From a checkpoint of a small transformer trained on Wikipedia: no biases in attention or MLP, 10849 steps.
Each number is 200 + 20 x the weight over its row's rms, rounded and kept within 0 to 999. Layers, rows and columns count from 0. The size before them is the row's rms in percent of the matrix's.

# layer 2 attention query, 128x64, rms 0.153, rows 93-115, columns 0-63
112,212,180,184,188,214,208,229,167,163,197,198,192,189,211,174,176,188,226,185,210,207,204,223,200,185,179,190,223,182,210,215,197,188,157,186,212,187,189,169,189,224,189,191,169,218,220,177,153,167,218,207,184,180,176,171,171,183,201,192,177,199,190,237,204
104,179,187,199,173,174,199,219,231,164,197,183,225,215,203,239,178,226,204,185,194,186,203,204,213,209,185,165,198,228,197,221,221,185,214,168,179,190,199,192,207,188,217,214,191,213,178,177,225,240,238,170,195,192,185,181,191,214,224,189,238,178,214,199,230
098,185,217,216,239,202,228,204,216,185,228,201,214,224,230,216,205,168,204,171,220,175,175,174,211,213,190,200,201,203,193,193,201,148,173,179,214,197,194,183,194,184,186,204,210,236,198,164,200,228,168,206,197,193,216,218,225,188,201,187,194,241,211,181,161
085,207,208,200,238,210,190,218,198,179,140,238,205,185,182,167,183,189,180,228,197,207,184,212,191,207,216,249,206,202,219,230,206,207,199,212,210,176,197,214,231,183,194,216,185,230,214,211,190,177,182,217,213,185,192,176,217,235,198,210,179,210,224,236,201
092,201,220,196,151,221,207,187,177,219,191,189,172,217,226,202,185,183,206,178,182,208,204,187,207,185,216,183,227,230,174,206,225,198,227,213,224,189,218,208,153,215,179,223,227,232,170,167,171,218,206,208,212,210,224,197,223,202,215,184,227,190,175,190,200
095,193,155,184,185,225,185,212,200,200,185,197,208,241,187,158,202,204,206,198,218,189,195,190,231,242,213,205,203,173,199,181,221,214,193,196,222,242,175,183,217,231,176,196,180,206,231,251,217,211,181,205,174,182,193,212,187,215,205,185,185,203,185,220,220
101,194,189,241,219,174,211,206,207,169,180,198,229,168,202,211,200,218,197,210,193,232,147,200,171,193,202,210,204,151,205,208,200,187,202,186,187,177,216,217,229,166,199,177,172,180,179,227,196,182,212,233,190,172,210,197,203,193,177,201,165,196,217,201,209
089,198,183,210,194,209,206,181,235,175,175,178,180,215,189,192,192,190,184,237,208,210,202,226,158,193,170,212,203,161,235,222,172,203,201,205,184,187,178,208,221,183,196,229,176,196,210,188,201,193,206,182,175,178,198,216,165,186,213,174,152,213,220,229,216
088,190,233,172,188,235,189,219,182,211,173,225,195,208,165,189,168,194,201,176,224,191,223,197,217,216,214,220,188,223,200,204,187,184,187,218,209,182,209,210,197,177,233,169,200,193,195,199,206,182,195,187,226,229,226,191,223,228,154,161,234,178,194,188,188
088,233,187,169,212,208,218,179,187,200,218,200,201,185,186,221,195,210,223,214,215,209,246,223,184,201,192,207,215,182,200,223,167,223,152,196,179,191,200,176,172,174,249,208,235,190,198,208,170,158,238,197,214,196,192,197,200,210,187,217,191,196,216,191,199
111,172,201,202,224,207,206,218,167,225,191,197,229,214,216,158,195,232,208,199,180,180,207,199,178,204,191,192,192,202,183,189,251,190,157,220,190,189,218,202,188,209,204,160,212,188,196,187,204,205,218,223,217,161,215,182,202,212,201,199,195,252,209,166,172
098,216,194,206,192,195,224,211,239,179,216,212,199,186,168,189,184,199,205,233,213,203,175,244,193,194,186,189,195,205,203,225,216,176,166,183,206,203,192,203,196,182,181,224,188,197,189,216,210,227,191,214,246,193,207,183,179,173,207,242,198,228,179,193,141
106,246,176,235,205,218,193,162,196,202,235,243,173,200,187,204,211,214,199,217,181,209,231,182,214,219,202,209,204,194,215,203,171,200,203,188,184,191,230,236,206,204,225,201,202,197,212,213,213,207,195,192,197,173,201,191,219,229,246,221,187,231,232,207,170
100,205,201,164,199,217,216,209,189,215,214,219,226,215,197,246,193,172,166,200,189,178,213,208,207,224,182,192,198,203,178,230,207,229,201,168,219,176,201,220,188,192,186,248,195,177,161,203,169,211,157,202,195,182,189,210,206,225,220,191,225,185,213,176,186
094,201,176,179,191,209,209,200,197,190,199,196,166,206,228,193,206,227,170,193,174,232,234,196,214,159,180,194,188,205,215,189,217,198,228,191,158,211,223,198,155,235,222,176,191,184,221,241,202,212,182,204,218,217,219,209,170,194,177,193,201,173,199,198,226
090,176,228,198,204,205,194,215,195,247,196,216,194,222,225,200,202,203,243,251,162,222,182,216,194,196,176,204,181,211,159,220,200,188,198,190,190,214,212,189,222,221,199,182,189,163,194,218,223,177,183,218,193,200,189,228,158,225,186,187,202,190,198,210,174
099,229,173,216,204,213,187,199,224,214,202,200,199,193,184,245,213,204,241,192,180,196,203,194,190,203,198,206,215,177,223,200,184,193,185,181,190,164,198,159,214,236,209,172,239,168,191,187,208,179,186,182,203,227,186,182,139,182,208,187,188,212,199,194,181
096,221,193,187,185,153,223,181,193,216,245,211,204,208,209,182,181,203,210,196,187,190,153,198,184,194,181,190,182,212,186,182,223,210,216,199,190,207,208,203,205,213,223,150,194,244,180,186,201,183,150,184,181,227,215,184,197,196,205,181,214,177,199,165,195
101,186,205,166,197,205,170,204,179,159,214,187,191,154,171,188,211,210,230,187,179,204,193,181,228,230,220,221,231,222,175,221,196,190,210,191,208,186,228,216,203,251,178,193,191,202,176,214,186,202,176,176,194,197,179,189,248,195,194,215,212,200,198,205,209
117,231,170,196,234,152,209,199,195,197,249,234,222,194,189,201,246,187,195,207,205,211,203,180,180,205,189,210,196,179,212,194,197,208,136,210,167,217,199,187,227,192,193,190,228,191,214,193,216,197,206,201,186,199,203,220,188,195,199,230,172,193,222,214,183
077,176,168,201,168,228,208,182,212,220,200,195,196,232,221,188,200,183,194,183,223,194,164,217,210,207,183,185,194,195,205,188,210,200,248,214,207,204,202,226,191,223,191,222,163,233,176,170,219,200,191,188,162,205,163,232,222,171,181,216,207,212,197,173,212
109,210,192,200,163,225,221,206,191,175,164,171,200,219,177,166,169,176,207,177,181,222,217,218,196,183,229,220,209,205,174,209,238,250,211,211,219,222,201,180,197,184,178,175,193,204,223,219,169,208,199,228,190,173,196,210,202,211,199,198,200,193,199,236,213
080,205,221,187,193,184,200,189,204,182,161,171,165,167,196,213,204,183,178,194,213,187,234,207,206,191,205,212,180,231,186,210,177,191,185,220,172,192,216,179,198,156,222,188,225,172,214,205,165,179,196,189,198,217,207,228,195,187,184,186,172,203,182,215,144
# layer 2 attention key, 128x64, rms 0.16, rows 93-114, columns 0-63
100,230,210,189,194,201,138,193,220,241,213,162,205,223,238,180,212,178,205,208,176,226,213,211,199,189,205,202,204,203,195,178,198,215,211,229,208,180,210,188,192,178,181,208,186,226,212,209,215,189,218,176,201,195,217,203,186,172,154,178,208,183,210,208,244
115,204,207,196,208,225,207,173,148,239,191,198,213,178,197,183,217,199,197,221,204,183,220,206,204,177,202,200,235,199,169,234,210,206,232,201,234,196,223,187,226,199,207,184,215,185,247,239,176,212,202,213,173,179,222,194,169,208,209,204,222,218,218,221,200
086,207,230,186,149,203,183,186,198,195,192,184,211,200,209,198,177,222,222,206,219,177,181,194,203,223,207,198,254,211,219,226,187,223,197,174,173,187,158,191,213,198,174,175,162,191,187,200,192,198,213,208,168,217,173,199,207,185,236,221,164,193,188,189,197
088,164,226,176,164,199,192,171,212,243,203,211,215,183,213,192,231,227,221,227,207,174,179,255,182,188,210,173,208,199,219,181,205,235,195,211,188,200,170,182,195,192,194,177,188,184,228,196,206,199,223,212,201,203,206,211,208,174,210,180,174,167,211,186,206
084,218,232,184,194,207,187,238,211,194,187,213,187,172,205,208,209,175,194,230,184,210,217,164,211,205,217,201,217,219,211,183,212,213,191,217,235,225,194,193,173,164,234,199,249,223,229,229,193,177,205,183,202,197,182,201,200,243,198,202,209,226,222,217,223
079,193,199,183,204,196,214,177,178,224,157,192,211,248,213,226,187,197,222,197,208,185,197,193,250,164,211,166,195,203,200,221,177,208,219,188,201,211,205,222,199,180,170,168,213,227,162,202,193,213,187,187,222,186,192,177,192,211,187,184,242,198,196,188,170
076,210,170,167,211,198,191,191,183,233,191,222,191,195,186,214,215,182,202,182,179,190,210,159,213,193,184,200,163,180,190,176,191,188,204,222,206,214,210,204,210,246,232,186,201,188,230,176,248,211,179,146,213,206,220,218,216,168,213,190,194,187,200,209,204
089,170,210,187,190,193,215,182,175,174,175,202,178,217,218,179,231,170,199,226,154,205,193,192,212,228,224,184,198,178,218,198,200,171,182,193,186,213,181,208,235,200,189,212,180,182,215,205,180,210,235,163,233,172,176,206,194,207,223,222,181,223,203,203,229
132,185,203,174,187,198,184,232,185,182,236,195,173,187,191,206,189,175,201,199,220,202,199,179,171,178,216,228,222,209,206,203,194,210,175,230,243,210,192,177,166,181,252,180,230,193,233,175,218,195,194,181,216,214,211,186,244,189,196,201,221,211,193,212,196
112,197,178,202,216,177,204,187,232,201,176,174,199,209,184,198,208,225,178,206,170,210,155,226,215,217,168,196,159,185,221,197,172,211,209,170,179,191,211,208,231,209,163,236,194,208,200,196,227,229,195,204,192,178,220,199,204,176,191,203,164,190,199,200,241
098,244,193,207,209,184,211,231,224,219,215,203,150,188,165,187,197,182,184,192,187,178,202,220,217,198,191,201,189,185,211,220,204,204,205,178,197,178,183,179,241,221,157,179,216,219,206,202,206,208,166,207,185,189,221,198,161,204,192,204,204,197,172,210,151
084,164,182,219,201,206,207,208,196,187,182,183,213,224,182,202,210,189,201,220,187,183,206,187,171,226,184,206,201,221,191,178,206,199,217,210,160,250,201,197,207,206,192,179,191,226,216,223,206,215,173,239,223,164,218,225,156,150,216,193,204,193,189,222,201
095,196,211,177,208,203,243,204,173,207,189,200,227,208,184,188,181,212,206,180,191,214,209,200,206,210,193,198,169,195,170,234,211,174,250,234,190,177,153,202,215,172,212,211,210,197,182,194,195,181,213,208,203,202,194,246,151,225,221,195,202,222,188,189,184
094,227,199,215,170,238,200,198,206,248,182,220,186,190,169,197,216,194,193,216,205,237,187,163,217,204,214,190,237,186,224,194,214,188,213,217,222,196,216,165,180,191,188,207,209,206,208,200,219,239,208,233,191,170,208,208,196,226,203,206,233,199,187,198,244
087,208,207,199,219,183,198,175,204,161,223,218,224,224,201,201,199,233,199,184,172,226,195,245,218,184,211,188,216,221,180,200,200,227,207,208,207,186,178,194,177,173,179,172,211,187,181,203,183,217,178,190,175,192,208,154,187,156,201,221,192,199,235,171,222
097,190,199,205,158,195,201,178,196,212,195,237,191,223,221,191,203,211,206,187,197,214,187,191,254,202,193,229,198,187,178,168,208,193,179,214,200,192,154,178,238,206,207,163,228,210,187,208,225,185,185,239,168,186,208,185,218,213,218,224,234,204,205,209,199
098,201,220,227,200,242,197,172,207,191,195,198,171,203,201,185,219,198,166,236,204,203,195,222,165,223,175,188,198,194,172,223,224,177,201,190,195,209,169,199,211,160,218,183,221,209,216,215,182,210,211,220,177,218,220,206,215,213,216,200,206,217,261,196,172
104,189,228,247,212,207,177,198,197,181,215,205,222,178,218,206,224,174,227,201,192,186,210,203,189,184,225,185,179,165,166,218,190,210,199,204,198,149,198,186,177,201,220,225,235,160,170,232,203,211,227,200,220,199,211,211,185,186,192,221,211,214,204,192,169
089,193,188,190,181,224,203,185,222,215,159,211,203,225,185,201,184,205,193,221,224,178,233,239,189,190,169,161,187,181,209,161,184,198,185,248,224,188,205,161,204,196,219,206,207,204,198,182,207,223,188,229,198,231,201,189,183,203,179,178,181,184,204,167,201
094,199,208,205,220,207,187,219,184,215,147,185,171,201,207,158,166,194,222,192,189,215,215,239,196,240,179,210,188,188,189,211,202,167,216,185,211,182,194,180,205,210,196,224,159,189,214,215,209,183,179,196,250,198,181,196,202,197,232,198,226,192,180,224,202
081,171,202,189,166,179,212,151,181,202,172,218,185,210,225,199,220,227,230,201,212,165,185,216,238,191,197,164,202,195,209,230,196,224,170,206,161,203,215,203,223,191,205,205,220,191,183,192,175,202,222,189,187,212,169,219,164,206,207,209,174,204,190,188,220
104,187,199,193,185,220,201,221,198,202,186,150,207,189,225,221,192,214,204,241,221,197,220,204,203,188,220,207,202,234,193,175,244,196,201,202,228,225,181,188,177,219,207,171,229,246,188,198,212,183,175,180,225,215,207,164,224,200,201,182,226,211,209,223,181
# layer 2 attention value, 128x64, rms 0.175, rows 64-95, columns 0-63
105,219,195,176,214,216,210,197,224,193,177,198,237,191,217,203,212,228,194,211,188,206,181,195,230,183,170,232,175,204,197,236,179,198,184,247,229,190,233,189,178,188,182,206,180,199,210,216,199,154,215,186,185,206,234,185,190,210,190,192,222,183,168,186,166
100,193,205,183,198,212,200,189,169,177,211,220,240,203,200,179,187,198,166,201,205,158,224,191,191,226,176,208,249,229,183,184,228,190,189,184,170,209,214,219,200,223,209,258,181,197,189,177,183,191,220,219,218,206,205,177,176,221,198,209,211,182,190,204,181
104,213,181,178,150,221,222,209,180,197,189,190,197,203,180,207,238,208,200,218,170,225,213,188,216,246,209,200,209,229,191,211,205,234,230,184,209,202,193,207,184,218,176,214,197,212,181,221,216,219,203,209,174,209,211,209,215,193,270,180,200,189,218,193,206
097,184,208,205,181,216,183,184,205,210,179,173,226,185,181,188,233,162,178,201,224,188,197,190,208,208,203,180,195,229,190,188,230,246,181,169,205,192,221,165,175,177,204,216,198,195,196,199,182,182,215,202,164,216,213,210,152,167,191,166,202,217,219,201,189
102,203,205,217,205,211,194,251,216,207,218,208,190,185,251,199,231,191,195,187,189,178,221,198,186,218,217,170,222,208,194,215,221,176,212,232,182,214,208,194,188,186,197,229,241,189,243,227,201,180,204,186,188,202,209,216,195,204,202,230,201,170,213,181,246
107,174,210,188,203,223,245,188,174,228,189,183,220,205,204,186,206,201,170,205,185,195,213,217,214,240,215,227,190,208,182,198,189,178,185,194,189,168,220,184,185,166,213,200,190,199,211,211,200,191,169,204,198,142,173,187,191,213,207,217,242,155,192,193,182
085,199,206,186,182,181,231,192,226,219,186,206,198,186,257,203,221,190,201,218,198,195,200,232,196,164,217,179,196,176,222,169,175,226,164,187,195,175,177,233,185,195,186,200,189,183,194,213,219,198,209,211,163,237,222,201,218,207,213,217,214,205,170,166,202
088,199,218,180,188,174,169,184,153,199,207,226,205,213,220,190,194,200,231,196,198,183,191,213,213,162,203,201,177,217,164,177,196,190,155,185,196,222,224,211,201,176,184,215,221,218,210,202,193,162,196,192,187,213,197,237,235,180,195,219,163,208,230,197,201
088,143,228,196,174,212,219,191,243,204,200,219,188,199,169,223,229,182,204,184,186,210,183,233,218,163,202,218,212,210,217,228,195,194,184,224,213,181,187,197,231,216,201,185,214,183,177,173,183,197,169,208,208,197,181,182,188,206,222,200,168,199,186,236,199
115,212,200,225,202,249,208,197,195,212,198,199,216,237,213,208,193,219,183,230,185,199,223,238,189,196,171,179,218,213,174,215,202,220,182,191,186,169,221,214,166,183,199,164,173,180,201,190,202,162,218,202,193,218,197,170,197,233,222,177,198,156,200,195,200
116,207,186,214,205,176,178,239,252,213,210,225,223,184,203,208,180,175,197,230,186,185,242,201,200,195,182,232,195,202,221,215,207,235,234,208,200,169,191,178,176,211,193,206,204,212,223,204,244,222,233,180,218,216,192,203,176,219,199,213,218,184,195,195,193
100,178,199,183,197,208,194,178,189,191,210,233,207,223,209,234,247,203,205,202,244,223,183,209,226,208,209,184,227,196,186,184,188,201,197,222,195,175,180,177,213,187,197,172,208,214,239,187,189,178,193,223,184,167,205,238,182,179,209,192,210,222,212,171,158
106,182,205,173,202,193,161,171,186,150,183,214,190,195,219,239,194,188,181,230,169,209,176,191,220,201,199,198,180,186,196,221,177,208,184,235,180,217,204,208,196,192,210,245,184,217,203,191,206,177,187,209,209,184,213,207,230,195,228,240,225,213,191,176,176
101,176,223,183,153,191,201,191,216,196,179,154,198,193,211,186,216,146,187,221,207,190,153,205,205,207,208,220,223,218,204,206,215,200,191,201,208,180,211,194,165,231,197,221,192,193,153,226,241,185,187,196,217,202,210,188,210,220,216,208,200,218,180,214,207
089,180,188,199,222,191,178,213,185,178,213,219,177,185,195,215,193,216,236,221,166,184,192,231,219,189,220,206,206,178,227,228,184,188,228,220,234,208,186,251,207,169,205,209,170,193,216,220,216,184,201,187,172,224,202,193,176,235,180,189,196,214,214,181,176
101,231,190,171,190,180,197,195,219,218,200,210,186,196,186,213,197,230,154,192,196,198,183,200,174,225,209,201,195,203,200,192,191,176,240,233,178,186,223,196,163,186,215,211,203,200,209,174,224,239,195,215,186,187,182,247,249,209,219,186,222,176,202,216,209
100,178,199,187,236,225,220,175,201,185,193,197,196,247,224,225,219,211,181,208,189,184,220,171,194,197,187,167,163,213,178,223,181,215,201,207,176,207,204,188,189,178,209,195,227,197,169,247,202,195,175,172,207,208,217,178,190,165,236,176,205,208,196,217,197
111,180,213,190,196,188,201,193,192,194,194,204,168,200,183,200,231,205,182,176,208,221,221,183,241,187,202,206,193,191,216,220,194,205,211,204,227,210,182,171,202,233,201,135,174,179,198,225,210,227,175,205,199,197,162,219,195,185,223,232,233,173,173,182,210
103,197,248,191,211,196,254,216,191,187,204,236,206,180,198,236,185,217,162,191,196,168,198,238,214,171,201,188,187,186,182,201,213,155,180,188,206,176,176,199,199,194,191,190,195,205,195,208,174,199,220,184,217,202,180,215,215,196,173,184,230,184,196,171,181
104,181,215,183,179,163,160,182,197,192,190,207,201,201,196,231,201,172,182,196,194,213,198,189,225,183,193,156,174,196,198,230,187,195,206,211,217,210,187,194,163,193,216,186,176,174,147,196,183,207,203,194,219,224,241,212,243,184,209,216,190,212,220,190,228
096,237,214,189,207,195,226,187,179,194,170,182,185,193,138,173,213,172,216,206,195,217,168,175,214,200,204,211,215,193,201,201,215,174,215,194,206,195,215,195,202,199,192,205,196,229,180,216,254,200,197,202,187,216,185,210,174,195,158,187,181,226,159,221,195
101,211,206,175,211,187,250,205,194,236,212,198,208,218,267,201,201,195,186,207,187,178,170,176,217,202,192,223,175,229,174,227,164,171,203,188,178,184,233,199,181,193,216,196,191,212,198,191,198,214,209,208,236,203,215,174,211,229,182,190,199,196,184,189,193
087,166,202,180,219,199,205,186,203,241,226,226,174,148,218,188,196,196,196,217,209,175,246,224,170,203,216,179,195,199,181,212,199,237,202,206,184,223,212,222,183,185,201,200,185,219,175,230,194,196,204,185,200,203,219,177,178,196,164,218,182,194,233,186,215
104,244,188,184,191,202,217,184,191,208,235,216,159,226,213,219,214,200,212,169,212,170,165,208,149,169,247,201,194,197,228,208,214,187,211,215,195,215,203,197,225,203,204,208,194,184,218,199,221,238,189,187,227,192,184,211,219,202,200,221,190,187,171,212,198
083,249,181,195,232,217,203,195,226,202,200,207,196,196,198,212,213,200,191,179,224,165,249,196,210,226,220,192,239,208,177,195,185,203,243,181,230,215,159,210,189,215,208,203,216,155,172,207,186,208,212,222,183,202,212,221,206,186,191,178,211,183,216,191,194
092,193,208,228,219,214,201,202,199,207,206,192,187,170,210,201,209,203,180,192,206,213,234,203,180,198,197,213,217,178,176,192,177,194,176,210,171,205,202,213,226,171,193,236,195,243,227,161,189,197,197,227,179,185,182,180,215,195,186,261,197,181,150,191,219
097,213,194,216,217,207,220,223,205,170,201,237,168,197,206,228,177,180,198,214,189,204,215,213,214,187,194,186,207,201,188,202,185,226,204,147,175,179,224,195,189,246,193,214,204,184,208,218,222,175,214,201,178,159,175,229,220,193,241,220,211,187,199,227,186
085,173,184,226,226,186,264,226,188,225,221,187,197,189,215,219,200,193,185,164,224,206,191,201,184,213,216,188,183,205,217,175,187,204,211,165,194,217,207,215,207,198,200,240,221,147,193,206,184,222,187,186,175,195,189,207,171,178,212,181,207,218,177,195,209
097,183,184,232,186,206,225,235,198,220,204,202,214,212,203,192,196,188,227,225,136,166,222,225,228,162,208,213,221,207,212,199,166,178,195,172,184,184,189,199,198,190,207,201,208,193,241,191,197,227,212,168,184,183,195,186,204,199,184,185,177,236,202,197,191
095,190,212,251,198,229,186,202,197,216,213,206,196,207,172,212,187,156,226,212,223,204,213,239,199,183,235,231,190,180,181,212,188,206,186,176,235,191,199,181,227,210,172,210,197,212,216,203,185,207,205,164,213,156,200,213,218,174,182,220,180,226,210,205,188
118,163,204,186,185,172,173,219,209,197,166,186,187,234,195,215,164,240,213,224,223,196,205,160,190,195,218,203,210,181,212,212,202,177,177,230,246,169,228,197,191,225,224,185,174,203,219,216,215,205,209,204,191,192,203,182,179,184,190,182,176,185,200,223,199
105,203,186,213,195,185,233,192,226,212,220,185,201,152,206,223,202,177,165,192,177,164,224,193,187,185,204,238,192,245,188,202,166,236,205,179,210,192,177,180,201,195,200,200,188,184,175,180,190,197,181,226,227,207,164,182,200,199,201,201,187,182,198,162,187
# layer 2 attention output (transposed), 128x64, rms 0.0933, rows 64-95, columns 0-63
108,199,220,221,212,203,210,208,221,185,208,221,209,171,202,191,229,213,179,166,190,211,159,173,216,224,166,204,162,193,159,197,190,234,211,212,207,213,233,177,200,184,191,204,217,222,183,213,176,187,219,222,197,214,189,190,228,200,211,184,233,204,155,183,218
095,188,204,202,208,193,213,176,206,196,172,210,211,232,216,170,214,192,196,156,189,214,228,218,181,166,182,187,214,211,226,197,220,228,247,167,202,180,239,204,209,211,154,170,204,191,206,186,221,216,208,169,200,186,209,196,182,217,191,224,195,182,207,231,212
101,184,204,170,200,213,192,192,199,204,208,236,209,195,159,185,226,216,225,248,177,234,184,207,212,198,179,226,223,199,204,206,206,211,229,209,207,205,178,197,186,220,150,204,205,215,174,213,205,208,221,205,248,204,222,196,205,175,219,216,222,213,242,197,198
092,208,233,200,208,186,209,167,203,223,190,168,207,205,170,190,225,171,177,224,199,223,175,225,166,201,176,184,188,218,186,199,204,195,230,172,166,212,214,192,196,184,181,221,203,164,186,193,178,190,195,212,183,190,201,185,217,215,215,206,180,249,202,220,154
102,182,207,231,204,221,216,196,214,212,215,203,158,195,213,172,209,203,191,206,213,213,165,202,200,201,214,215,198,224,201,207,223,225,189,179,190,186,156,200,230,194,230,190,183,184,223,196,205,199,214,188,214,212,209,222,233,202,171,132,236,208,198,190,235
108,187,227,216,184,204,205,189,173,225,224,219,201,187,201,189,215,197,227,200,201,191,232,211,204,231,204,174,222,205,182,200,185,219,226,208,198,192,222,163,222,233,204,176,229,203,208,233,173,190,225,228,171,195,240,180,195,231,232,169,209,197,199,204,166
091,190,204,176,194,199,195,209,204,175,200,163,224,210,229,252,199,221,216,224,237,166,186,174,204,179,187,201,192,230,175,168,210,187,234,167,200,199,187,226,182,215,195,177,190,218,186,177,193,212,214,210,197,230,165,210,232,212,193,201,221,215,207,194,219
095,223,200,199,195,190,209,207,213,170,197,201,201,191,188,185,161,219,177,165,190,193,218,218,198,159,198,183,195,206,153,197,208,188,166,185,202,185,214,220,212,232,229,201,217,190,193,218,199,191,169,143,207,234,188,200,232,201,206,172,215,226,229,199,211
092,195,210,197,195,195,212,247,232,202,200,175,189,191,227,206,197,201,208,210,208,198,206,189,200,173,199,219,209,240,225,214,173,179,169,217,179,220,236,199,186,183,206,178,180,207,237,248,206,208,195,196,209,204,192,199,185,163,179,219,204,217,177,173,149
119,197,196,213,203,202,198,195,244,196,221,189,167,218,213,223,242,201,202,184,186,199,178,196,204,181,226,167,209,229,152,208,201,193,265,188,208,197,212,215,220,211,174,186,210,182,224,199,177,191,223,231,232,215,205,176,178,197,199,200,210,186,207,201,224
109,210,213,193,177,235,214,194,190,251,194,194,192,208,194,179,234,193,185,217,185,162,186,178,173,233,206,199,180,199,193,209,224,199,226,202,209,210,203,218,171,178,160,218,192,212,186,199,250,206,198,212,228,167,177,188,184,213,199,176,219,180,193,204,233
096,182,182,253,221,193,215,236,173,206,205,184,194,225,193,206,200,197,178,217,236,232,222,240,207,189,196,199,185,203,206,198,169,144,189,208,188,175,226,207,201,227,191,177,176,185,186,184,192,172,204,198,193,208,210,188,205,173,212,159,181,206,202,204,188
097,178,186,180,190,213,180,217,208,198,197,226,244,202,186,209,201,204,184,176,214,190,243,234,211,176,189,178,190,207,198,225,209,215,204,223,221,210,209,203,181,204,215,185,183,243,161,232,168,203,205,200,185,206,231,212,211,190,191,141,198,217,183,202,224
099,203,241,168,216,170,150,197,212,170,197,203,225,180,187,194,223,181,239,217,228,168,192,211,166,199,176,212,196,216,189,232,184,219,228,193,204,186,208,183,186,184,185,207,180,201,193,230,205,216,237,182,182,193,185,222,199,199,180,196,202,211,202,222,170
091,192,170,196,197,212,184,254,189,212,200,183,230,181,158,199,239,221,208,207,202,190,213,160,221,203,203,225,204,228,226,197,183,230,200,201,207,215,205,228,214,213,217,218,167,215,197,196,171,217,172,194,219,180,185,204,197,204,184,190,176,189,172,193,244
102,193,229,165,248,208,231,189,187,182,195,192,198,201,214,171,191,201,218,191,204,196,212,228,209,241,221,159,246,192,214,179,204,203,181,225,227,225,196,211,200,210,194,198,156,222,181,212,207,198,239,230,195,190,198,191,208,191,217,163,207,196,196,212,194
102,179,185,223,195,192,224,192,234,210,221,260,216,194,239,233,189,207,208,214,183,205,195,208,190,203,168,182,184,171,182,219,206,201,243,219,185,196,191,226,197,194,231,210,199,174,205,200,180,202,212,197,214,236,248,192,190,205,209,181,207,227,195,208,176
110,186,195,181,194,196,202,224,166,246,211,203,201,195,208,205,188,205,231,223,209,237,200,179,201,205,182,223,207,189,176,205,154,175,199,222,229,182,184,185,195,185,209,179,194,228,213,233,211,151,173,220,203,204,219,198,215,219,175,204,216,200,171,206,159
102,197,173,254,217,183,190,215,193,215,224,189,190,187,223,165,190,210,244,200,201,204,218,197,228,182,220,149,193,228,189,190,210,181,191,187,207,204,215,184,198,206,225,179,193,200,210,192,199,180,215,185,142,206,190,179,212,199,212,218,239,208,195,220,184
101,206,186,123,202,182,164,208,209,189,195,162,216,195,221,200,190,189,211,170,214,224,181,199,216,179,202,170,204,211,187,204,200,200,199,211,208,207,179,246,196,167,219,189,199,189,168,214,178,195,192,193,190,215,197,223,203,153,186,187,205,215,176,197,180
098,224,230,191,224,201,178,229,207,208,189,205,225,175,187,222,187,198,223,218,171,208,190,209,210,246,184,234,189,175,219,177,171,208,218,193,216,201,210,176,177,190,195,246,225,214,220,218,201,193,193,163,177,172,195,200,195,225,196,219,191,203,235,225,179
102,198,196,213,197,158,204,179,220,161,195,197,211,206,209,200,213,235,208,163,186,184,181,189,202,235,164,186,192,185,196,178,196,236,230,218,186,171,205,228,197,190,201,200,203,188,205,211,221,211,219,169,149,225,223,180,175,191,219,191,230,177,211,202,210
080,174,218,175,130,170,206,190,199,249,220,217,184,210,221,210,208,218,193,199,187,183,191,210,230,193,221,210,203,234,231,197,167,217,216,191,209,178,205,239,197,207,203,187,172,161,194,181,217,194,173,189,196,204,177,201,223,203,195,197,196,205,193,207,211
106,185,200,211,201,202,220,207,191,158,183,214,214,201,222,178,196,196,222,207,221,163,210,210,224,208,214,234,219,190,214,198,193,189,178,184,266,217,196,224,193,188,204,195,165,213,244,206,209,171,214,163,194,228,222,199,194,185,156,195,200,187,195,198,190
087,160,181,203,226,202,209,177,174,215,186,200,205,230,235,183,207,191,205,222,227,246,149,179,223,188,192,215,202,188,202,181,206,218,204,211,215,176,199,210,186,205,214,191,196,179,213,176,197,199,210,209,219,229,169,220,200,220,237,215,202,196,200,252,187
081,187,226,226,165,219,203,227,210,199,210,196,171,207,228,253,177,221,150,165,190,189,194,215,208,192,211,177,210,222,214,192,205,210,186,184,185,209,172,171,169,207,204,187,190,224,218,214,192,174,198,194,181,223,189,219,237,210,185,191,204,165,209,207,213
096,206,214,216,192,257,206,192,213,222,195,231,204,237,184,217,191,214,214,212,204,191,196,217,181,190,204,209,228,182,174,215,239,187,243,231,235,176,230,193,212,216,209,172,200,224,224,204,217,196,174,216,193,190,181,184,188,182,202,179,209,217,222,233,196
089,219,205,208,202,211,199,186,189,174,187,196,210,224,222,217,190,215,208,217,228,212,196,183,188,238,180,232,227,196,224,176,237,209,230,187,168,227,197,208,218,216,217,207,172,192,201,173,201,236,165,223,165,196,204,190,216,198,195,214,173,194,189,190,147
102,219,207,233,183,235,209,207,206,204,216,182,198,186,190,217,211,204,223,239,198,186,207,160,190,184,202,172,195,190,213,168,232,193,217,203,184,211,202,213,209,210,206,220,201,184,218,233,186,229,173,150,188,188,192,197,158,197,237,217,206,198,200,162,231
093,210,213,234,166,213,166,212,192,205,192,207,182,194,187,196,215,192,187,228,214,164,193,209,207,173,234,202,193,179,192,222,209,181,182,202,209,200,227,172,188,205,208,231,220,201,215,215,196,145,160,163,201,191,182,207,191,156,224,214,191,186,201,209,170
116,195,244,188,223,173,217,229,177,188,177,208,183,150,169,209,229,221,197,230,179,200,213,219,205,200,204,169,190,170,197,231,189,210,207,185,208,172,186,207,215,156,195,192,191,210,208,184,190,186,166,226,203,179,170,199,187,209,195,215,192,185,169,211,190
102,203,203,215,177,194,207,161,187,209,232,213,204,233,192,190,214,196,195,221,219,200,185,184,201,188,189,195,181,237,175,213,202,232,187,216,205,226,192,230,157,192,184,192,190,185,199,220,220,200,213,206,150,242,189,184,181,244,211,214,209,180,199,220,162